Weights of a small transformer language model: 6.11M parameters.
Each number is 128 + 32 x the weight over its row's rms, rounded and kept within 0 to 255. Layers, rows and columns count from 0. Numbers have three digits each. The size before them is the row's rms in percent of the matrix's.

# layer 3 attention key, 320x160, rms 0.149, rows 206-287, columns 0-39
087:120070039107110151134167125085129135084085129067115104123161104103094196145149106128083083137154177175141157100109157129
092:160122110100098152145185130088158113124111193167122129164140132126076119129155127202106111172119190094144059142059087101
093:150144130079122120189138138137063125130100108125139150127117137139165059137077119170153119152165158141091182108122181047
091:121125141089055140168096122105108125162158119123076139146207159105121136142153147137097141118120166147145087110120103175
104:111131086162133143093153143240074112101114119109137140107108089135108094097143199104077122090158126147151121138132127126
113:108105142141134186132157100127192088124183081180141115149136124137111122105106133072118073193122107096173099189169119105
103:103075124126087187151129105149081088155107144129074110180109185132196133137181138141127100127141128134146124106073109107
101:129194168143148124138169151098118171122116077106154050134139106120131132115097101139135124148152086166108113113061104126
095:101146123075116168109166137158058106154163190136117168129096147097147081213087110095115138129135121120158132149099119081
096:130152134088183115086085160056145080148090126130212118134170118127158125131135092152170101123121158193140116095158139105
093:152120104106063099085127138092106096135171142096131157131152170181100115053134140065122141104127155096135117100134128108
101:156183062142064148125113171125096142089170106126156168110133085142097132096144128132154151068118072141107124103133144122
106:097061072105091134184130105063099160190129137124153125145118120184121091167130137071149168105190101078145149155105152111
103:163112165083148138139073126105113077171116086172068123053095082139145125194108109111170107192147130155142145124157077148
098:136126086120099118114163121170127163136130155147137104111145096142098172143162163108130106152096104160130132092169079196
098:138103169141124140123115075130116150117131133093151127139177159165134172121168086194102100138098125060152111095136118075
101:110099125145168136132086142106095099076098120076112117165150119182144158159137127150185160132156179102131170096144156172
099:166130088158120159128114119119142149101109100105102135187125138051144109150170194110133134163107145150123095146111170075
076:079161135154034093123101174132119132115069190132097092114149077135138107125126172161126112156147175096147149082114112137
078:100178207131128117134123112153128116173121161148156117168079191147105107114119069126111116088169138148148157157095107140
090:186143102140098113141142130083091096093153104137135133105184135124188109114151052111176102116118135122101123117117082113
077:141145165106090150078131195117126103085120112112064047154090087175148145148127190144114135115111141161139135118135152108
094:108087114122169107157120130131220136168125072158170102133092089122084112100148126132065149101117105126134165129136134160
075:091142216117108145117136138149146136190166131168153075135162154125146118099186193151147096108124150128121178152150103091
096:140121052188141098097128087113080106117112164119117129121092119126119181096107091104171073140125100106180174125134185127
105:133079169150150062202130110130124140173133100181102101173085107142128119111146163136107120084084099126184207086055140156
091:137117172146143175093176117132131109101181113136123176080122112092085139117095142159058143134147154106134089177110101096
105:115124069123113126099135133120118149158058220100141071116161102150079137155115124115140107102146114137109104134168112056
094:129138102116095127094098074175117149109097067101130164106095105138164057100145178079134162110104186190088106182053085118
089:117193093165109140125135170132159127120151145090085104100071155110137117067175089159125129143094154175043082142126107128
093:118097140165086122121175166125130136134133126161121157142109137132060138136131114020160170125167118113088089137198170126
100:089101121140120113193151093143174139183118079167095092131134096146096078162090152161097133117121063121134229126178225052
087:186230114141055107079169113117144193106206100124147125158087142099123182168103129130184060139129114126054116171098126146
088:131098125132176125157171139116164114125069098110162150115132160205109151102094166182094155114117140160181154076133103085
091:105133144217098119086188161135139100121137184128174108125102099154109175084086179110124173122080114144130150072088173105
095:101156125069097079205156109132151110095198125091181110155158079139137155138088103087089133077123137137135099128112166122
089:121098116119138129074127132125106150149138149146125099066133122104206083130089033098093140147108123108179085081101141122
094:041118126172150134096106124167162135115156138097127081112137149148154164137120117196104100138105123194069109141082112125
089:133113135159137148135079144145123102143162110089158093085118122087112094103077134095133115113171098120161195156091104131
092:099128160191108172153127142124126158118193133164138089111124169151148168168097158090132184142092154173069083148061128125
088:182135163102088183147149139183145141110109132149143168122110155100139205116174133143116120123116107183136139162089148094
098:168145132114131147133141129152173123108195134067109139126128097138121144144148099110112140108153112150100142145068100149
093:195124118137089116191073091126095077148091106113099097140125135148144086116119172114158070099119124084158127131071177115
078:171042038078121137134146186175145159135156155134192141100112156120100106148120111078130143087156114140132090129127085130
100:119147140081170185131167115120105100147091120149098170185106145095122083126120085075077166094140182115151123114162109095
094:154103161133096095171178127075149113150138136188156128178142169178089084155129092148088096120122112135127113108176067093
079:173090124052104096128111134194083188135140143142160148133158155142166126137126154094086169131149102135100136152041180157
095:097155131158127102166110133152123200176116164058118159172112156174098162106129086132105059093118086099165133100111108178
100:134161093105129138118132131117114083147134120178131222068120171159140147161052127110134090135160093127151106121091115068
085:140116195110089100133131133151115106100117109147034112161109146139113137093150137165086097179173156088173100145128142099
074:102141115125131149048115107087102085144163161143179107100117174101215117142143218122123098141101168088109127139143091149
076:153118087168107190151133126096132056174148095135109146134141112165140123118203109162120156106176106107136154089100151127
084:083105099151126140090137057109076078101095094103100096142131098140040124091111160151141140089071108106173148158160127120
079:171121162072127061084150120120149171191164182107071087143121095103156155146085091140144079083157144144110092164126145156
092:128178160107120081116080143121234213135129161127129126138153127069136115117109111115124112222119146100105122154142139145
084:128125131093104122182139104147102094166216135104075149116112178175120157105125157066185124112086168103112106084184115163
088:101106105200148117121120124121115118143175139134179107094081107098064176141079089137121145099135098166117122112114201063
088:146177078114099146206114154069135177148085171113169149074145141110140112150105150159100108106125136125137130133176108147
098:145134131053093097182165086130198108179091103089132150172182086110151133140136129157135139205085177096136169122167152127
096:133164161150149143127133127205123163132109112172121105123098096125108097129137101176194114147129221073189106158139081091
087:140125147125120106146113094185121163172142068163164168121119129160140175061159114075136106155101143162111132118146152180
088:137188139123107118194110104122211123139097112124103177159114151165154116170108077175088131139144128128110116089172159176
093:163084088142141107141172152153135128132163092100108172154175026151134080128126124124168153099094164199135175111144176090
095:159175174131103148074106136158105071115112148136154138066173114141177099064129123091145079142105129150068133130074108070
093:121132167134080160172163075128080096134114152098094157130133073143144094103118112111141145147084171149100163105147185127
091:099140101151129105106129111099109090165158091095142144122133143162121112128094123140115147131176115173154146105197116116
093:043123110112172104099141167198181136127107150191155176094132127104093163074130060147146136157120119115166219096081119152
098:144153134159142159215136132123124174171109132054090106103148110126139141196172101107126098203153147090153157182125138122
088:100173122138099156089129122166131172134034031122098113117163149141112108151145109160068097095108178108089114152105115130
098:139093083145153160104067114135138079138104112123104114175132109154074162149160129178120135103103134091137083172119146127
091:134188120147083083132103107116114135171119130146147161164105145064134087126105179062128199133071098082043147120118170218
089:192126109082099156106158174174134098129140098137148117083173141093143125128159092084144137168096178186083149144150206104
093:116119135156101113086134113159065131128142121226170134090109151119135094047084143129165130125139168105106160133139149166
103:144146140124096103186122112196111071119118122060164125107129161127186143118139155122167119097133116150103155123093134086
087:119099118143181104106125144138069084142176114138126130058133200186136141142116159048127115111149104126157077111118160164
089:113116124180127102077123112123147126105090099145081169148086120144135123146135093110135125078096092069112140111154113143
099:128164092125198122104157149155125112106135123145145121121099095108088117118117155141085143151108132130057142043089105087
093:140098140106093146157131161165197092127134161150172161118106133094100125148115167093120138081115112132102143130137128182
102:135174137064122079130175124077127078121126114122093179175106105107193138183112141125090119138117145079144124124169129146
088:120133131142154169109098114116149186162151127195154127168119104147144115129120139114151105110107164100181168080136140151
096:110112184124140098015082138145108186131120172130119137135081130117161091089148144150158117127158124128218184106135115177
094:101093102194163125118117149152140145109170115136121156106046182166118148141145108063149176086089146090135163187109148101
# layer 3 attention query, 320x160, rms 0.145, rows 207-287, columns 0-39
095:150087051060109102115133147075103157105120164113112119167120116129112182110154102169144155142091097156147082143153117065
103:114109148078099091150127110164084131132112061134086068117137141075146099139117193111170104098132171164098129154127146108
106:191098128174048152106124122123106149157115155105125130182120174145173153160098134141111126132094141186085128080118111138
095:117108108159162129136117144177082160117155092085110155132127076162108090068166177083125128120124127156160228158050117163
117:120161138111107144166075151086096119106102100155129146160042122115124092163139074121126122159095111078192183139117191131
105:131074147137117137126129108071107121173144088169086080111103103143143158109132159168164151148151141127178165134052097109
109:132223146100099137158158120167173141130125106072176082172104131078090164075157105181108171129152073123100169134088106145
100:104164137151123141160111117101117127134144132140167122138108086107121091197114146212127106115110139157129142161122124142
103:149128132136093146128131117096114138122144079128154127095238129111131159175112146183139106084126085148135140173117122100
104:145156139116106111105085127135134078145177147133146124171177121170119136065143129116075137082111111119118164076176153127
101:119185046176122190150102135176091145127167104143173156075105114081112087140127068129103126120112111127166147130168084098
109:091077142095115057060203128151087132158152061149225111126073096104126117174143154071170136148134101158142126153119192131
109:152132165198113149105059117088173126118041088211114175139171140151089092151151121099149117104171125087100147185141107177
098:126127144170163146112164091131137153129211117133165131079129104165091147154134089174143160177132089152136167083188119114
102:181072180162093142101080135089143131172137125121141085119128113111179150117140092169123108121169086028145155133132085122
102:169102143125171131148107074194112050081162157146126114143116103147081127155158127026151096158114157087127129133164114171
106:121124159126135123132074078113181136147089101099163066175118103064092113178140117104137184152151148133172154210083112159
084:030148107132132147148136131117130131166098146088131162115150086124127231075192092163183157137123182110105139203086135187
082:128103206088085156136105154118067148141148152062162120163150138094105121123097070100132096143120127129115131150139107097
092:151060120142125125097114090129132124104190115146133109150149128183098098151132084017153156139157125116088155112128174078
075:213163124128137118184135114095167098128144141108102118104134162096114087119128122109117120074111075100120129120126161123
079:173092126102098143118089151106170122054113125108136130129131108104154077143109133168161176071095113109108159120129099101
087:101165169123180128117122152155140170152098099090105128131163092123112151125134183142142179088133188098135193108071112114
088:142134110093132038123082079122118096127130099153122111162091130102139115137171109058113098171125133104125137089159194136
075:135102133158090130158106090119151091076153133138126103145170170144123137085143034078132104110075083190153104112157151105
086:154147199137129184124125161164188134157182098119112148164140166105121144135160180193162114073076120075138116123078089118
102:141158120078141105132028137082117108149071105165115168119130187092105140171160172127101136162086129059146164144137150123
092:129180113086147124107150171174083137192092131037194190122166146101098162104101121108134180159118166168166114121072135133
093:151219136116103137160174156127118134110113094080118115123139126136126142127140128111145105149128141136151119090175186133
088:139088132174145128117128123151126101142140095156119148124085200159123060128158175052195138103138157181182154109117136171
100:143166145104156121186136093141146150147130126113092142150160107096140130138161140109165160176095124128158157094093134073
088:121144155195106099123123130119133129135115151179110089144166188136103098116100067165130066116132169123064171201115142110
092:144124175194131147144131105121150129163129029181092135094111182152126147152136133095131203160143142179157144101151106121
094:096144125198163115148126144112137138093099177157097150175139118216127127103118154138104179094078140126171134102114203115
100:106131062109136122125152152147104078130169156136121091151117142154124141163136135149178124095130094180071143112109209144
090:110073135149096096122124130069174160115146166124146071069107116112151127134168080094184123143103031181161106129143165134
096:119118123177074116144116156174136159134130120099111180047140116103162207160106115196160095151141137133056100152067115131
096:156121134129138124108129087113088108108090133114179121160158147144156161116101130113124177083150129231150145088060166119
099:102103135113092174093120209159121165121141140090118138170143135108150153134073095102125196068167115152077145150082105096
095:172117113122158131154194141130106172073046151118132127146128117084115161152126202105095137173081092200111140176135105165
092:110191127044133148087141125128133128133118104139134172091128135102071090154102128122111161102122148092110183077134116175
090:100119084122129162186109114084161119161116147111134153112100073146155164070101059118105127099167154136160110196134070113
090:144158086155118158155144178194145165196125126120194139089111139122101134150135126131193172079045137105154083152144090158
099:155149172141196170146123106148110115153118076100119188159087185154141109124086173157113128086105137103126093124115177162
096:154096200144126116082151119131087094152135056163086118185151131151099114184181129118089141100109153122129192136100102133
088:096103111104154068165125178229117219162118103108116125110087123176118139108160130060148101152148088153146093141082162148
093:161155127116135115162125134160117163136150164210115150173109108092126182143164107143116101103130116085177100112058118114
099:157154063092111084103143135119143063142067122152166126145085101095101153083070168109113137106141122146108100102098090079
100:125137176131110083151101078130188126172105106154135148194115091138112172103141141177146120121074165144130152104087130112
094:126066106112148130094173146110126172111138097118136079121100103218159102121163062129147162097182095181178088078108119180
088:153099066154137142150141129131209179100133096133081162111119152137093153128107117099123092116117124147110092077192141191
084:031141093115121118130105097101076149128186157158138070058070124171144126133110096143173093104089168110153141101110161164
080:212087133125128094116145159098103120130172136182076194132062110177114146220178131091093083074121089110136144125111107081
088:099116125126124155093131115193107070114135114103138162106092132178112186151181130085157103086155123114105152166086124140
100:187148150171140102115081118101149032115079101167100178138203113126116105159165142121122129126155109096180144129151088112
085:073078110118134169109168127158115165107151107121115069110092067108144117107107082155131135179193141088112163083127137141
087:130099123151104146117117090132082115134128125120165120108134152165160154083150158084091116138137144161091072126110168184
108:105100090169149153119122109110049119129110167149187075133151105119162173083083113126104109126157097172086120167175158178
074:100098155151152171125140186149168125145145105107092148153129138128115102052098116064149174144121160125170172120093111129
087:170125134132145118122122122129139162092104133146159182167113125073153089081123137090124114104140118120104126152121132169
100:134158124109107127128124122179152111135175144110111151105035123071087097178128099074155169146139186121177148159168134105
094:142169097122098159132162116138146135102159119154112149136233113195078146144152112094156152142158172100082144106156156147
099:122164071123133114087106130176098123119060130146112119157189167124127165091154082164061194100139120155130126092102141087
092:124098156136100150173120070166063139113154142103087107164204095127124159155147095133065161164155192164173142072106159187
090:108126149159103132052070160169129151195150108135154121091178093181125141217174089117118092147158151185144122163132120144
100:090121127071101119150118131184181172160116176065139171117139126136169170090111110157096089111170105148069146137079063113
112:108160147172108094173133127120110109109147096137110080119178165137178165100146126135153096116095096127070133107068133169
088:155148135083094094108165116143118126190118072103145107124126183080100183161113140148136131066152149145105110201150130069
103:129124112175111127104135156053112082133142121090077081135121171139139143128169091157108125121124167085090087152113128131
091:107117125122161099115102124099071156146138126133095107164114163119117155141104152085068078162081144109142138074133190096
089:220202130069090112116104138093097144160158162115136149129135139084108122138139084145164169152092182119093116105132166100
092:108130099093149133120102184146112112169093205166132166171149161145120060097115118132088120126064164124101162130104140185
111:100150165092148121159117102122058102084154158104080135129192137115179154163151103168181103153154136084165154126122088081
100:127153193119184060130131157101189116156166099107097127107174221195130138143161080107121093125120138119138170133128220168
102:150120155179212178119112101067151120137124094096146108164113141104137188091159188109113119128143074120151087155191129124
102:083146131057124135095103142091127146121084165103108104156115105073113065101143120173138109161139150116164126103184115117
096:166141110116153097130110149109093110131104127175175168171177237121144109132096146191123085141143126212100135124108124092
106:111068150165076061137106139150165140151161166187136158169155050164130060166141114087155132128128103119148117146243091117
093:122092159164191217117092165121117150108172099105132103121123118166135217068137138125163178116129156156093117152101116111
102:082133164075163149097107089191142154138181122076127171134129157154143161072113150123126179161126144108100173166128142153
096:102101094210118156123207152099131133088129134091143184076105142190149099160149127131179182139140107161133092123130177143
# layer 3 attention value, 320x160, rms 0.179, rows 192-277, columns 0-39
086:115110142147109135143155180145113131157100151171076090104121109082116132128165083132119123116107120151092132079055191096
095:106115093153142117148153135095147160161098112122079064192142128161199097132081172149114136156128137144128179071165088147
088:109139110118085138073149076170149154151162099163112118101106115156148126152112119071160144130112128151070138087125094147
087:109137162077152115202142180117117130176119123097061154152159123114103123136103122110192092115150185090115090161072113125
092:088169156049131076076092148137127119167119108154170144142120111070179147131165125164154140139135187155186123122167110114
087:129156120089134119130122106100058159122141122055128139108130130083084091073101137089099128121136156152133069153116141129
096:149141110114112148131074142079122136130166169102104086145121123175120209158127066120093146142055131128110160078113078135
083:157105104119147110114144115125173170146111103081103136152066064115184118138113119165104121177159080145122181100140164102
085:074078156113119173146141094110148163126138137083090119128113154128154152081136122121102141146123182085099138146073171130
087:105136150109139098094087121122138133134070105123187161133115134143064197138157167054130127099153150101122079058121135148
096:170119165141129115111119164137092071172099125161133162207205142098125134129176126149139129124138120156183068163130095164
088:121184126149146121139124075152071082154155097120082135141182164151207080105115139109095175129085112104092124120059076129
092:164150060124126139117119073139087119179220113162152115080158149146098118118143144165126183095119096121132114073094127142
087:160178107097080117178155112141136099086142153113139112108083113170132110133128079118141245140120152137161119110144081100
099:110154125145142148067094111096141114169052156113088121149152169131124143144179080097104120207093118061137116149070196159
095:128165110122104119183171176099087139110125093108082178183114147119090133103116124141153111132156181128144130129177232200
085:173155156097142176097094138092149108138145084134160098163153109161101141122162106026098113129131151085059107126128173166
095:096141154166100177109101149094097107126098118151130108135135138166136112133087136218127114157119144148129106182200122154
081:090082110155092072160118165100135161063085119140139152111131128206142108071100132134163096110141119140138127186139124142
088:124098139119175175139147072145133048109139141079163095116114116166143153111131158098084145126077126122154125104108078126
082:161129098158102089125138173136217161148107105172168191118136156140113164136080163153121150092153119093106089138148144126
089:168132110136087134128099104102136155050123141153112102096134116111126177090148077072096135102125116146106182169156112083
093:122123120128109154156167166086117152157124121157150152137129147141109133173183110176115159160078159087168129156115128088
089:131120109085149114096111095117132148097109099123154088172087106140083173132104153087133178129155121151184140121109171114
096:110164147098155163097127163145126135153164086154025100111123121168166114142159104093121158122136151137168084145182116086
087:124087129054158130190133121102087087176149100191139143096169114099148161112097129091133084138090100059151141142103154112
094:126124101118130144132121086151123093082099137122164052096163107122095157069100157149083134119153057115084106102111088160
099:136079185141085072121094116140089171125120142020090034172095121164125122174106146054140082056210114158149109157098107161
092:182094097073140195074119165183149172130114113138110164122207078136173153162133124143194161145084095102108107134133146160
084:110150128129134074144131160125136107118086137180122181123131092086124132081163097184126113143145080126177077101104062117
086:145147103131100151111110173179139173091177125104150139132118186177138167120157163103116132124099122072135103171126140109
086:134145079149097154080139115161130094109105119174109139137161151092084156084181129157150122100135107172127067115086204076
089:058160127134116126096098073095090124121154158154129124108086110106146149131088158100127135164104212150079106060159142076
094:137120126120102063074106102122136095060096184156097086124123152123161101056106149137083142129098120105158092151201088152
099:133203121145148102147137157059094122125052166123117115144111137079116135105097149173080148117114094151147120133167078134
091:093116140160127094164113123127167115139122142073115083149101095123136132140098068166091177039134128101212143109146122093
095:138095082099130183117141118160163120096115176112113145117109069139137117188160125084147142153135150125128121188097130076
090:094131062076148131054162163157141104150117137119191091201072090113219122124118139166134139143103102156144109111112151093
091:118109165163101080141107125176123118113147142119121149102089108127127129138146112158159180083054208131144095158123174159
091:097160125100126125078123136095067097158098157155115135139191133089106112116124071145116115114189162116089125127146111114
091:134173191104151095080110169118131147094099121171128162049096177089103147146144164146137124096144141064120126054108117188
091:134166064116168212099111131177098106164123085156114050066130085119114137139156170131124107125198120115101157192151125109
097:141075133155111157147140124127104059171160146152101149071079232117130138123128147125111088157106115116123146179111095129
109:143140083145107126013125168118138148123197127116207160135106160103038137120135143119108134201139123112103126149179119083
092:104141118106114102124126146137079122154165164129112133236137156130153148192078124125130095120128173144061108167121134157
095:089112165220106134144191119158087127136081157172147158164106086056166134137157103160094105158147133159130158116117159139
082:117124098101159202138107136124072125166140141086089118105097157162095103130104115152077119111078153164070136203099082125
088:106167159116126180111124142162092160183098133149092136089088119077133168058189082086193068138105169098167162109154074038
086:162111097146127145144123129155160109082121085102053131143131167189093154126119139092167149102113106125141133163077124204
092:101111115151060129145121139116108144137193163094168105170199123135103190170129169110142161139183117110106172147086147199
093:128163153153154178050085086179149161160117133119160133164087158115088174157146157141157147106163110156117143159093094131
081:069050152129087117152152119139194152151128144065095132173101133151160107095123077137152173164119101110116131112099138146
086:175113092114139092171112158149108109099110106138140119145096151088135109175154173137100129162164105137118152121122091114
087:123181119115182106064037143094134170061118086087145123089135126186111153173105096136157150154151113113091152149140121164
087:123159156138158152157182113128102111125169130145132080120176087139106043094065148122135076130129134172123162154125100088
086:114168087153141106085147118114150124056057125147159140079095082121094158167127097096113074110173197138143151097153076128
081:109117092123125112118153078109107091171026185128136113143153111158145177137134059144136112121117127118155152129063145131
093:150140138212055145117173133143123135175169152109132118119149167139129144137082145147137056131104113129155087134189136157
088:180151121123129109120102129119151168127149168172122140125097135134175118128127137072122104131120129057169093124128098158
091:168117195052117129151133088153145115142119115143167135126143108146121139138174126154133199166108156169137090136098138149
085:058100198169115081162096139115119142081083111125094116132121106178129072118085161149117088170083157091168119153136100126
088:155113082166074132142156183143134171134107188130140109149153156125133160151130135144125088106079148131140086037120121123
094:094086151161135137141124079132092093116093160043095115116139155133138123118154100054104111142141080115164138119115127135
105:147154148123182155119141102191120112143149134165156124122123125132124157154125151159170168141132128165100165145085181119
089:151145137152159061080153119156187154119113164147227168130118124106127151091166145120139114074159125173103128060187092164
086:114112185138118074107118129159104101129059175096181119091117113120123127103124151135107159160083068123099076124146129113
084:154111070144157157107116151135173136052104126156104133118184149133087128073150068090095145153105071071154167176124139161
084:180242158095078144156088048109205095152097096135122185123089152096104133138093113117161107162133118137152158141142139129
083:105122100178102133102111126108092140155143125160126135113164216152089069151160151093150131082120129111142078151168100100
085:142166098151072130146122163125119124168090070183149104137123094106081143120134137158149134104124139160110111112172192137
080:143186091134157186041150173155114095127083112110127102191163133125085128085114117162123130155138099137096144148106165096
083:102178089147158157088153122117073117181146125106160128135127181121156139126176122085171103169174134112191138092123126152
088:153120104138130156186099173207111173125146136071094149073106156123125176132147100142082149196174097111118076111113111067
078:125112146129125172134155112095106084118076109159135172161108155062135112095130120070117080127200124099094105118178123150
088:101107116143072086113144112111057171116117098166123082167143129158133115083154149129160107075058068110117156128141173071
083:105056107178137144080107070094152128123118082178112077096114087185110112119128117087165118098099171133150089115170124103
085:131148105089127094144148126154082096092090127114146141123119127105156098152157157145100114149111163174131163045106207091
078:134102152145104099086112071133133159174160134106130092176147102124096096130088132129119128078092075085135138152089202138
085:128071070133124085156166120098098094117130115179103141169106101131019107137102098147112111075119114137117125141125126178
086:134120187084120090110141051106184169132123156090110087145151110148143103102115120134137174108152153129175170094116143111
088:137176163126069168121118146060100146168158085137112138095174178104137156110137147135154172130090167143151054078104159114
086:127166159166136148123039163088144120139155124109077113090070187139165126125138155089168088130138141130156092065153121119
088:085132156126158135151147105145103108142099159175101153107085150146048149102171051188077141050062127101106154106128148124
081:108089073150150111076136122154148122138130076221136189117115151097055147081099115125160145123141119085107165101188105165
093:098110119106089125121169113111093085137101054131141108145101151167098154124098101064124160123108111111145138133161099148
087:153068138097087123136185149106105148159118147143172136150188057162094099122155132124231153122136121147099163115100092109
# layer 3 attention output (transposed), 320x160, rms 0.134, rows 192-276, columns 0-39
087:096193153149150198132067124092121157109100101145121126182125130127116140148162092144146087117139096149178160142180111153
089:152152140162168146109116100114118104165154201199134141095171097109117142136167106138147105142154144103159056113166144115
091:114159143123105140110087176080140144141071115152075103125139126175197126102081125129140137134134116108104147096082125119
085:122056094146117133083111107093120145070143160147124136094125102151103160183182134100113106099155126153185133069166122106
091:051132080181132138119170099160124109169174194095144115114120160165076129106100130076186127132157070106125133147127203116
084:098097180150132101125117161145191169110139143133123115178153153191122153159106150140075135134154116049134180070159103125
093:118138187136153115198104097150120103127115124143146128123066143141130033103120140119122120135169103122158069141144116144
088:108138105118098087134129157130112093095166161169145173108194184116123127133122136073076197155115146058155102177156172124
083:120126146098090126108096157154110070095107121153175129121134131173116160130123118162097135115118105159118093102149150131
088:108133158184148148124126092148117161119132142164120138122157099123154124050080126145066159160110100122200184145134200115
100:092198097144162166153146136136128155101131160066148118157113090125094168133156167142137141118050155153132151072169119093
087:146137063123166138118128127118123136109151151107149087125117080133078160161105077190133085144159134117198154135142111126
096:105129217135147078115148096128108136119071121087085144101025111119132116084090096118181094169143129118158120140141166127
092:104076136132183124136127152136132117141110096120125162123178066140125150104140149131135124128170066125088147157136151158
096:100132118115104122206144155128134123082183143141170132183101053078216127119122160092118181094132086205098176146157119125
092:163076152157118118106087121120110123152105171139191143080138176103081130145122129131140131108075079104120127114132051094
091:134116121164140091188113144148121100104163121189146150116103143067148099136105175107143123174169080175140155106079158137
099:139123097076103138128118109158141161100112112061137125131155128064117161057160112085102126070096159098089185127075118111
079:120180133162132145197134123120073164134120188150086031187165164133134154164160055147128168158133164125163167069135118071
093:172162088111134116141188127111148148134191222097115177150179148086116092138116148155104132114178065145132127138131144111
089:157120132154192186118112169112111158107162201124130087099074128118163184115101151156135101157086143152154149117132119143
087:119079196123157101163119144123098175194107077130111080126132183111150086142131144166117118139097123121211040188083132143
099:064158164141141175112167121199124115130107115083104151116160140135141142039103078065163136090216163171134152131152106159
087:173134120168155107146113140153144122176164115095061170127122108154179072118152112160094140083115130076111154196108134099
094:138078093102086128116178140173131123141117180089166160083142159110141203149059164138122134112206107166167162088109163128
082:102118093153150101075152091106128185064148145096152094130087199095139081177133130120179179179121140121136076130132097095
096:126151133154077165128130139144156187171193118160121186137121152174115087154126193108172133128075174104151187093134137089
101:115198086125186115153156143099157073100111100159093161127120130100111125099117129191119096139048149071213161080142186166
093:072080163131107109136155099109110060143111113102149072152052182110098136151145113148149104091117152130158130135112191149
090:114085122139119199095113158098135111117169131113142125107135129185116096147161167071091172101130166150133195135147147101
095:127060138185150113155179152103099127119116165173103122165075116119179159107089125130145134167147115165156101106113114162
094:101158176148132105154134110136109128167124135106139078160116116152185166174148107174085126160152129099125123135175073170
088:162187148080165103132167143155175108091182065107108188174175062095113142121163142086155154151167070165191133106182112160
088:110151083158176109121154126140164118122128109112140159120148137164070164125135113177083105101135182105111093084123162116
102:069100142178124163059162098190167088113145067169093143112117151163099124123140169109139147180143137098166108145147124118
095:134086184146167101131077168154157171051131148160086091109166154151205126131079081112158123126158131136156118119122133107
096:115067123166116104103139149096151087149178079160127110130183111147155135149122122139090166115136076153114106109138140112
100:165090165111097137100125106161153103126227145134090097109113146173117132124131107077142147062154155163137111110129205146
089:173146133088156105088082146139157163126074151147076122165158057103108113116066080104133103116170089106117122087118090085
100:123139186111171121128123083141153158143110133123150076156040099137148138112102161114121133191159164094116165069083117095
085:135126135099112163163186136123156135108190146150097161131137097126144121158070105105122107125102150247162119178124130123
084:103095209108112073107115108110144114128122123148092163192102164107123134148133125144093117142103145119136091135153127163
094:172129175120135085124114145110103137122106114162134095089138126115100133153136113143104057179124144144111153119173087157
108:095107143121106148175156141150094086084100117032104147150115145168151134130127118117185117087109081124040140150151179183
092:229151114091144147154108139102105138104180142127125049139155075087153137108144049156148160153147117157106137105160112119
092:139110127146146128099133116146115118146103105125074074138133119156120140141096105015163094192189119178144157102090134097
086:180111097093130132165089088103090187148101126169142059092165093152130117128077110070140106182132145108149142091118202162
087:098135096061173153095167183146146102111139107096153115127149132126130094106111205165113135127115096137113106107090157156
082:173099143127152097140062143086112168110150169129175134197118136133186134190127094194108092113140075150119128139140114105
094:077100153086145085151121090092157112123135119163167096088097112155148163079169117098137085106083122068086146107176153106
092:178123167144109140132132110068131112105147153174137155117139107136129122157109111111170146109136183127092142154201178131
081:207164082157209112093062139057118153079155115159144136155120091108147171167148132124154076104091109129075099153132152121
091:174133130130123178091067118144115161096122128150154124197081104153113126072079143089104167103075183115126137141137070078
082:106127155149092117151168127128213145119114141106185121152153213112184118128161144151148092125121126146108095061110075103
090:140140056133130135151153071152102114143104131102156145135071071078138182112179089153137161099202101112125136124099109128
089:084146130145099145156163142149129122118131109063136146117108159137184107111150184083117149164159137129073131120161150095
078:122119161139118106145107152179062135119129146176118159115160162132198146093130136073126116119152096138045110111140115104
095:142132127146145134084177111167186101114087098125134106108073064145109088088127114111108153163160116109073138092105090180
089:072155133117067132150137166131121097144131103122145069125171113144079185170140145187080144148102154168103141117125077119
097:115116098145115063159105150139116151035125131166174133128103128068128104124105049153105117112095084039120160094148112072
092:129159049066151139157181145121181112107106133140108146114133185082108193122099111106118100092121135156152108073128133064
087:156138158099155209131124120094146169127139118058115142151107090164158144140118142128136122125157139134135155176150088142
092:131200086039090129138143090069131141158069137122149140165157156111130165127163172184092141138121092129037124179168181091
100:116077122141121172140140159155130117150206163137085135134130150194106085114101111083121131148199153169170184167153107133
092:161115171132069144160143112105117132121153138145095103156115109147161067128123113179100138194116157121122091105151178071
090:127157138120072201107161129149132152153141153084113164151096142071089150123137099096138121062142162146208183156130117121
095:064156148174080122142157110133124136150149134152173157111088081143104161161135096134176219089111080130078110095134174124
086:069093114129131132083144132109103122110186114102122106143188048120169103169139089123134113129133096096115136091094133134
087:129155161079100124171148117137135107052063160097096089144142122136148119083110148148148107176066153173115156121143115144
086:112073066093135146138141120192156125118177137057136158137112158100157107085096160105138152066094123148149117132065150142
087:075014125153072151182110110144114110149131149137107105117089139155134122189123117163132074067136153106137164116128145146
094:168113128120131129167068139107139109117076135163166129122113115152102135129106140180114087164144062137080136107133063113
090:119153176144170125105156150072145107131132099187145141118154172155134104092136152067136108151160143128119122133178167089
079:078177120130065109073057091123128122125115112088142077124173066129107134146132122107139198092119139164119075158104136098
088:139134124151148150138082130166143185169091150085097149108148091098130130151116141037139181170160138078152170162107086160
084:180136125066124127207096069094131145067094141104106065137131133131132092128144147104100131127133083128087137142166152129
095:157145108074116197117105199054175137091134179135084133146188134130128132089125065160168109115125085147203158185155102136
080:165109186119211101098145139131130103124182127099164159119124130126128140141156167088113136145105090123095107131184134134
094:131107148108085145129158094094193124150069154049119114068148168146133165122168178117124192145141135158135090089147102153
087:133118110140091104154086104109108135109124178239128077090102132160130119155099113124108089111077095121121065091166066131
088:136097129123181189125173137090191110094088182138067082121129080140112089069122142142118150168196094140199202097128081127
082:148199161139136165121144096137121135153130168147133119106141097110112142131135129129079129220154079165133117120138169082
086:144100136097097139154108084124164109146105096126147103149189144117171070108196155100126143158134094118090091148130118139
086:129113138115068155127105091111123140151088082048188104123168091092157109136158096119158142087174175144112087114124128116
101:153104127110119133173129085110094094149053120123160124045153070105124145101133144189061160136137121089081153115156147156